From a checkpoint of a small transformer trained on Wikipedia.
Size: 12 layers, vocabulary 32768, 2.95M parameters.
Architecture: learned positions, tied embeddings.
Training: a variant of Muon for these matrices, 147M tokens, 8247 steps.
Each number is 500 + 50 x the weight over its row's rms, rounded and kept within 0 to 999. Layers, rows and columns count from 0. Numbers have three digits each. The size before them is the row's rms in percent of the matrix's.

# down: layer 9 MLP down (transposed), 256x64, rms 0.122, rows 204-255, columns 0-63
# up: layer 9 MLP up, 256x64, rms 0.121, rows 205-255, columns 0-63
down204 103:494487610447464487559489467512524572493448423471525538479433559500571470601445537548585567382520566541590517455484454524506548418478475523604469495502507469476498506469592461494499420463500537
up205 081:471614469568585480530517560493488520559519475462577535514541511434482511417472479458472402435472565516499483522475508521554574380416489530565536591466608432528484528527487535494523411481468493
down205 088:621540450444502552507478431459531562595491473479425456546464545522440547450430585532533566538556480522528494472470548500537460571510462513515497424516507390522525619441573448477457496496447545
up206 097:421513403531445455515487486580558426455535487417511466599542519507506434489471477522464487482488540491508609464574484489447492562452547423508580427456496560418441550503510576538481493423594515
down206 089:454492528407518604477490550450540523543535495529525480499504519553414436415481540561422484497492629461446558402524425554581449450500516470554487498565510561545528433521393473515521494480508450
up207 090:538442459468499500480534581525445486443570463484496442474532469491520569463519641533451561451459488447500549413520481515492488393461443527586551432519487546587504526531556503400533504488608446
down207 100:502510545601479513467585451504479447450538573451447553492489520497506618521527512487536457489463627527501507505484519427463439389474510546504478618545465531444521492485439527484364524479548447
up208 122:526424493402526423485587659505461520486497489490498492486441595534517592566537431458599465524494580509517494547503474436521502499479518421559421529493496494390502465496517495555548456480461493
down208 116:574419478491525439544491566463533538596432518523555443546509583531438508590506555509509522525469498481498526476456426476519450518511553518542435557466477506424435408421437507596484515519374449
up209 087:588490517472488463475498494544619541479488559355578496478445512521511451558515500556482484515482528456463489496477479431583473519594536532588470512536487451617459418470531561450396470508490466
down209 097:572548486563419446476534503502480433500537520499517501528500485519539489508555467442456500557549499579625493494505549460503447522395451465402391584495461564491539433592527545551443601520511509
up210 093:614594503461407469475507490563468540617464487567491467482472457477543500553400486549525383521546489501531531509498513510537423464470582540421505511525572378510491447432499551486517501449524486
down210 103:461490456535466468468495516421535512531514527551537492545584470516494538566543472502488450401492516488545576552526561482459485379532563447522479490454504640472459407603560518536389486494442464
up211 093:502469466404513448467559492449485516454446483442393485568489543387562571576526498489512530567494412475528588459529554414463506507479555551555499569496491443529579531499544530493480540504590414
down211 103:467527461475554480430497583559497552518525506459438526479459436612452466426521500523459513502544543407514535533461525517449409531512475398516434404569461556442394452516481601485511524532556524
up212 104:508574486535528502444479432527487477539449441474607460472471610518472449553563524526482531548538513561517448541497470498476495384477629554592424519511454463535437533443508410488554505422539522
down212 101:522523415464440511570497522579528515566514458546401471443456548486446435496473473491563536621573496478466544409518610523476540556467551418522526502476462479514523468535468596567457532558478571
up213 106:474514446555570479512482660420521507495493461465523398558512532476492575601547478528468565536515507496459474442464503537473481507555527582524410436475579410524445427443461493558483475477487557
down213 105:427511540501500589604468542472519601452574549586503477472409411405500488510556527461490523555493489463422479488500565429492433456611479452527518466535513455475499424462546512443481573453500477
up214 085:555519459559532469548572543537524461547480499564487518496512472377502533470595477545464440516527398551457485500470505414485574424406534479474482424473494567522483624510496599478476495498596502
down214 091:503558516456470563465437487464481560468454494611494508482473525635422482519522460473489518465487340488483481452552491515558465470415542551524437431468423480570532552529548427541474501456448550
up215 111:451441398504461491454529476541461525517464508407615584520458452484459469450447471456437519547545470569543535547519525559495393525515539464566428566514508508549573424474529426451494480477607499
down215 106:500521587479541411597562457463493483523460566504485454536527434504436494530529544516524535332559581559614544545463473461501521441479531465463449435508528534479488506522434433516586499550472515
up216 100:513486551577430532553506540470534526509556470497435511596445509495449450463531507517531421378469545434426422516515466494509499585550494578450592453424488440412482478518478535498512511369495493
down216 092:539391507540471402488541539522513515526572447560540533524460442521563434434554443472469508457559631504454541419475504480531506512513467537485513626587503462505506436463448490569543498579500434
up217 107:555491465537482433482494565491583525421409529451574522428587587472553563503479538458480549535420470446549408547546574510492512548512577485496404455536414512498510458582464530483523522430492469
down217 103:477465558571506534514531563528553402447482576524565535546504554470554420444449462504543567514471450478474484607454525443438457577578515453515419503518451451481409514463519482439598446564524483
up218 118:560422392502473487501624499468434538449398484544436525493441535503503523480488461440513434471563569466514550491518464537467531549505520517404536454481584578473514570399443573538453501479439506
down218 107:455444549590497513486495491572412479561572498486467470531512544440469406545511441529399438487429553557505445564536512529532448524481477501543523544563465545491512497580567435513579444374480560
up219 101:558478467440462428477538511538542511579525426524526498477471536483501520561530556530597565493497615516455605535489477483472477520442388620551474456493470553567497536457467551414523533415468460
down219 087:491519552557583537532560523443550475445518516610433425537460400466443460394554497545446516580511554548524497546444467504433526490478545503474508438476474480553477528463508450482649481521527569
up220 090:469463484597433442469575468471533433500540505593524484470525487435548437445468458378500541559557415532544420474436555487431486516447516604555442498578515484487500434521415490490488509476541452
down220 106:575525519506438589509405505485477467529530460468422421403465474516425539482513530513529582601481544519508508576525464569516457489524462556531459444494483447518442463482467561398612413497554521
up221 107:530374493449606518497488493484461509555466481453431513486533511438514532580544519427471482400563457456470431503487541535526433470537465557547506492533459618549481430494431609510561433454490533
down221 105:552523561555501460462532484487452513467448543574412422548497493466443541516493516631502478486454494432586481571452524360503585457437498444512466483524587502463549526527526422505503435438460458
up222 080:518539435467576456460542453564508517478471639586539457431539537437467479523519540603487549514438388541502426476541553532465543512493522475423489410487542502506529527448498515576403529462452496
down222 091:486482581470445559509489476546453451569465537566475512442476555567478425496537399551517488438528395514467512529404559497481522603479558545549464451528484542481529415459364514468512439519500551
up223 091:547511449476520518458487540497493478565564549507548504587512547365552457477599485483467429554508491458548561519535461486514402484579494491575504471516465492526541514489553422555439583487639440
down223 093:417568533531480522522499496451513560546490508437426532580486480539628485438480488502503541520469524439552495479531469500438516546435457534453551408498450423556474538446505423507467670562465500
up224 098:532510469415490482497554615505465487536519571532450508618475529492626568489540446465419530434492451501488564483556568453547479458486426428555517476445453482597531501502487537493430547518522415
down224 100:506451524522429463522575519531502583544563564586493456537504438533534623504424481510447531513529437446470512600429504472568416541484494453515493404501483521580473386513456544471559467527454489
up225 099:541563466421527522386468579456520441468484508448488512604531557455425422432553567544452404521500517451508578442506467487461438564483504586550506432489519449417519472533472491539551535510543449
down225 111:524556493492531511517464450459495519550466463506538542483499531479494463590422573519505550344517590491459530439519505471530533475499522537615564487437390522540492403573532482446390443503490484
up226 103:574492456511510515519620535454530449446508542504466534492460541443502510535382465510500521547483419430591471539525543470585462570486446498425452539404529558529439454537548508407513557439490578
down226 108:577495575477460499538542457515480522482488485416540454530457387604540523505528542527399506474545602536520551477411566486505441543526467560531474566568479425489501432411457539488495483471569419
up227 097:497491515420505510475515507574456468465528523550514437452381515472454486463549444496583553494540451480577483459590527519446481538459501526467509576523353535456440475490441515618557468577533438
down227 098:485572517543571511537552456415515506448548548472470491542508521620531463491466570458491508570513441500452499511427382479485526545571581563536571401470459526464459405472415530513519567517548516
up228 094:532484510524496432524544461516510549508494561519603447495518539501522532489463528485505553429419533480548508486547466423406522471531466513549593593474559479464502416458568362501471487567434378
down228 088:478506506404603486534429545515527606543504571559573528399427585481506494542458547494465541422505484398541520495476559458426470488444496547484561535487548481507545434455481499497542511562393510
up229 111:563440535510428482508484535502513477531488523484510475525476527510506564504542450511558546414538433608402487423557412504530504537518604477427508514392510572478509410462430517554506602488510412
down229 117:437480397420459508536562564492482443479539494509473557488560482518418552462474528516470482612514513438617533567527554559528404447505451477510455454568531512462456554527559542536407437494445460
up230 104:441586436411357540521567496565531512483478535557468577475453515440465529523440453421550596523519555394515567505490549547596485558488510475551485479485541512498495489501469488469474387479507490
down230 089:419546524460460519528555478512462533471479546465448526484429604481615529465473574502407621547560557538487426562446488463522489561444564536530569522515473475420433523527488449441520427492497539
up231 072:456494468406524466563486479552505446474574550494530428419590417515496459557448508454476443597546549513520372476528542505442438519585490461491525469476526488489415539505558531576485540570514583
down231 089:482580427451493513437475488471481585519467513446527570562506379598550522387531557429547469543465496579452474461424475516547445534470471589509444425471458435457559502523496536469439471511522478
up232 100:473512490593454569471518527466484513489506525509463494479493499518415563430477536642498433534593489539471506435478581462494490531534495509520482527508509433443442414559462574563464562473530339
down232 089:497533477522473476434450512469399482554506504393534470509555518469515615475486505386515542581534517490434426468537558496506542494486581418457487598494425536441482429564451528531555574530462451
up233 118:534499476445509601428560479463638517496492570552525497466541563432472496416564482532476557478520534422461503505523479474532489588417512510553488464530528535425409484506462478422482507466617578
down233 127:490455460494551524484627521447491462473543531545517450493541531446395532481501516504479504460516519511548475495543503515577637518503595451497460335437508534517433457444494466525422524552507579
up234 110:515451581454458409446515540442497494476564407451566448543655600499513495515491520546515565376542469515498533517514447490449539490467400487489464562575473535492516498483538540516509538469471575
down234 099:428539464521448518487488478501443600378503403453431405452519528500494490561558518536453507394428515500556478498536451559509500381435523533551516503558524523503494560530499572474486584433461473
up235 113:615498475507577442443448525493514472538467464488558555502515550512549469502505542458544406524568421534519559586525491437439486493525587576570560514575467477396489469515410546492412432460505493
down235 121:588410499478535574471476547485535511600511483522587449460537481514562580585549480455451545363541417467471468451529511533445481372481521518503533479471507507503516458463472429495490586558454492
up236 097:553493397419415528546492530530530548495447492457418544448546481407499433451536464480548447524528520436581486544490493519538425522586583476471608467568513596449511422497485588484491501488478509
down236 096:551476492474527475494488444510605529450489499399524515506466515457422422508509558500572448470526680430474446518526468546585468467490472509527510421425565556574451437460557480533539518461505502
up237 098:566505474501545555488462537513440478494495557543447553433641588516463586457518531565440540564564376455530471425470413421475489593527444540471506483441508481527491467525496537554546508461508482
down237 100:583530491590562508448433421502538529519523560519474546503483394590479502522574473510520496484498380488489480448445500402489542426508503464504493450514493498371463372543510467539557530506550458
up238 112:509493466530500524540410529497524472456477496518531474512389544519516565483578477573501468446400533549518490475503564556495492450517519462578542572391507510496475449561447529492511504317402499
down238 103:460506578475490559524525532435502538536457493478532462517639503453525455508505491405565534438475488398552480371498436481587562439499567490510495585488541469398497492534540460450472475533431529
up239 098:548368460437485453488450499584444514481476535561522558469516485520435433472493450460565549407514456488482525506508412525535518438500555524488587475547552580515454527448429512586473408515399474
down239 102:512494488483497514535546545476444533701487466499449541456553503547564489463521535485420534468617455476458563476421457541467461534479442494467525578590478531522561546497396535477543478534500498
up240 098:508511560463480416475514489514448538534611496494511479511497461549444495595505559444499512529550481499505472506487576473535433541504431421473563378503450539456410504515353589567544520501481567
down240 098:529555577535543502540522484494569474602490507463475501514423436591448465487564469484460501618495508544547500530532482434552414464455460443451498397528427459470601497410431483520535465442466546
up241 086:538468397446499564519548535509468485423484466491487416469509546450425486567438449546555451512438535524472522470587508551378501549604436484520442545528459582462462577449508508551516492502447585
down241 092:500413541525569531516462434457551509445486532546556451456415480453503537547447480555516536440577514532498449502505533483459435578489470548476629537525471571539508501354533539387504534475496437
up242 108:541464476487531472479480531443483433579566519465582563491406490506415500600420495408531465587512490457534441405560457496553495584458475511527550520499484397544560554504529576495502432492540539
down242 103:462522435522534523525407552420480502585538549507530501439497557494431535477464461474457438489405440403534494442596505584546493521507564466458499510562497586466432531613556568448530482481493543
up243 092:508602543449546424422542488522613409451561475497568520465557494513502417470554532520524519440514609482481477537535484533510435473518511450519599549453449437519508495447480548383454547488447469
down243 094:509509552469566492574475579514420551526498468490486521584455500486470425522419496434487501411499513446479447526519510523648565515459502470580460442465510548514496443449476455443604405517424554
up244 106:532465493496483418487457560482521449447623549465529528544603520514478514469553476473455476543418476418576562425483488645430449491564499461515528533483516473513470447489494476525521360512520545
down244 110:481581624536491534506512447540461481476538527522410402441582579507468468551449553500518485619507511429492478532551489578508454460479493456579585394474452442491500455466563498494517543559484487
up245 085:401548453478474421553573485517461551456499497409557490489518480505531478554409493457473489527519513472517514544602444490539424498462560506527510438372535517542437519517493555591498640472562474
down245 086:422486361478431450539566475467515512519562552640539449509539542477493489382507460496476459453545492492537497456582575514505468501519518487498490468431537565448495544489617494515526506392507536
up246 078:424553545535477526552574455447463467532475455475439461503626393516463538492482528533486442502422603523581499500555492526429525489458547501425539478436477551489514524593519565562478526386515466
down246 087:531471520420382447510469540522533521471443505512517561568454434450527629480494445518489516569473557429443608458496534508551445407538506517528548444554573584453472536474422542477457493473500538
up247 114:560616490492479481545493406477485552520560397403487513538481506543453593474438458461544372526521479562534465564442440564544481498545464539523539469485480513589525460488421473483510581561502480
down247 108:575523507455502504454492496618529543475511512445483503462492481532480572479576493521606481585512574509393453514495521483366515506468484497463605446517584495451594535449490576493402500487472474
up248 100:440614516554530483576531517547527459502516452499508528493463614463501649450581444448494441595501512419485555539505497522447428480432525464495448471461501478520482504432548464417497419530501549
down248 113:528497450458513539505607520475548500485480437522517516525442444525490605510499549516477475536548546433521548588423525494387443495535409569444479551373488405568520429488451554502489463560482526
up249 085:447547515500474468436423529594483476565516588483459417475545623424515497500454445472575500558503442538519493548540550451521524521442557500375443455550506519500455439499478496505515468526401594
down249 088:471540543443555525563506513539489427426536558602470570449495515485493486532481426451481581517433374401422488470504529480513488573509465505519463544531450623488497488420512410511487472451562535
up250 102:484557596498417529433546424494476484591432547508499572505458557498496517481509427480418378470449489483447509545573541534441487425503482549579507496426573550578443458480548539466479492466545562
down250 107:551556495599465521515500501447590582470468443535410490494467515482608481495504486455499492660539523460486489513511499532516498443443437500466499545531449519526536426500423553558520432479479641
up251 108:534561447476503526558536494500577384494462471422486550490528565432430542515481501591546417498548526533555526472504416496499543535529554549527508429537454589465440434448543519480525576568514383
down251 108:466559464535499594480554552531483480388430531451523552508522519501533481465520575462502510567507417564397578478485502530491479487525497517453518412542528487524540319508544465473520501601452468
up252 105:523444513580520541543548515438521519485466471488533457496487507511447628438467420525497504533570398518437535531480434539436451526552516407527467566466397449503404426498539503441468573573526537
down252 100:416539505592612476545576545575513454341548553494520493512466476441482452457526529499481512393533499549556491598492537461390497491562482497556477490453446527465469504479516434450521457489484514
up253 093:441499501571492515469566502473567480563493556467507394555468492500505404475516562478501491536521480506483617483474523492468496598556490393589572413520404536501545448526438504589526521464571446
down253 102:450524544495524464566415528545409464525495459457497526483471531540474481499563475527466525391481651530487492514587458503510463591450571466448552482552478461494438570474396539449590524461544467
up254 094:517441464538530492551555542469519435532463507542489457481454511541384477531469497504533433498552514490427432557570486626571459518541448483533543556431473445517529338429464510468501448549543456
down254 103:512438536496479534498472461535481535461515560554545487469473485587609589462452505524570560440473392512504547551499466457553588525459605429498486456352478514430489527507480517482424543462515537
up255 117:490488468566489469513523461510527520438358479417471559519448481482467592425533458445545497507496514435614556600523420481478485500472518539591501570474513442510410575481444501440501490459490576
down255 112:446488511532521426581493511550501543538462526541508540500516504540588521430513487536471507476494438461581487643525467502421522484387587417438479487545525409550452485477449453472619439520511508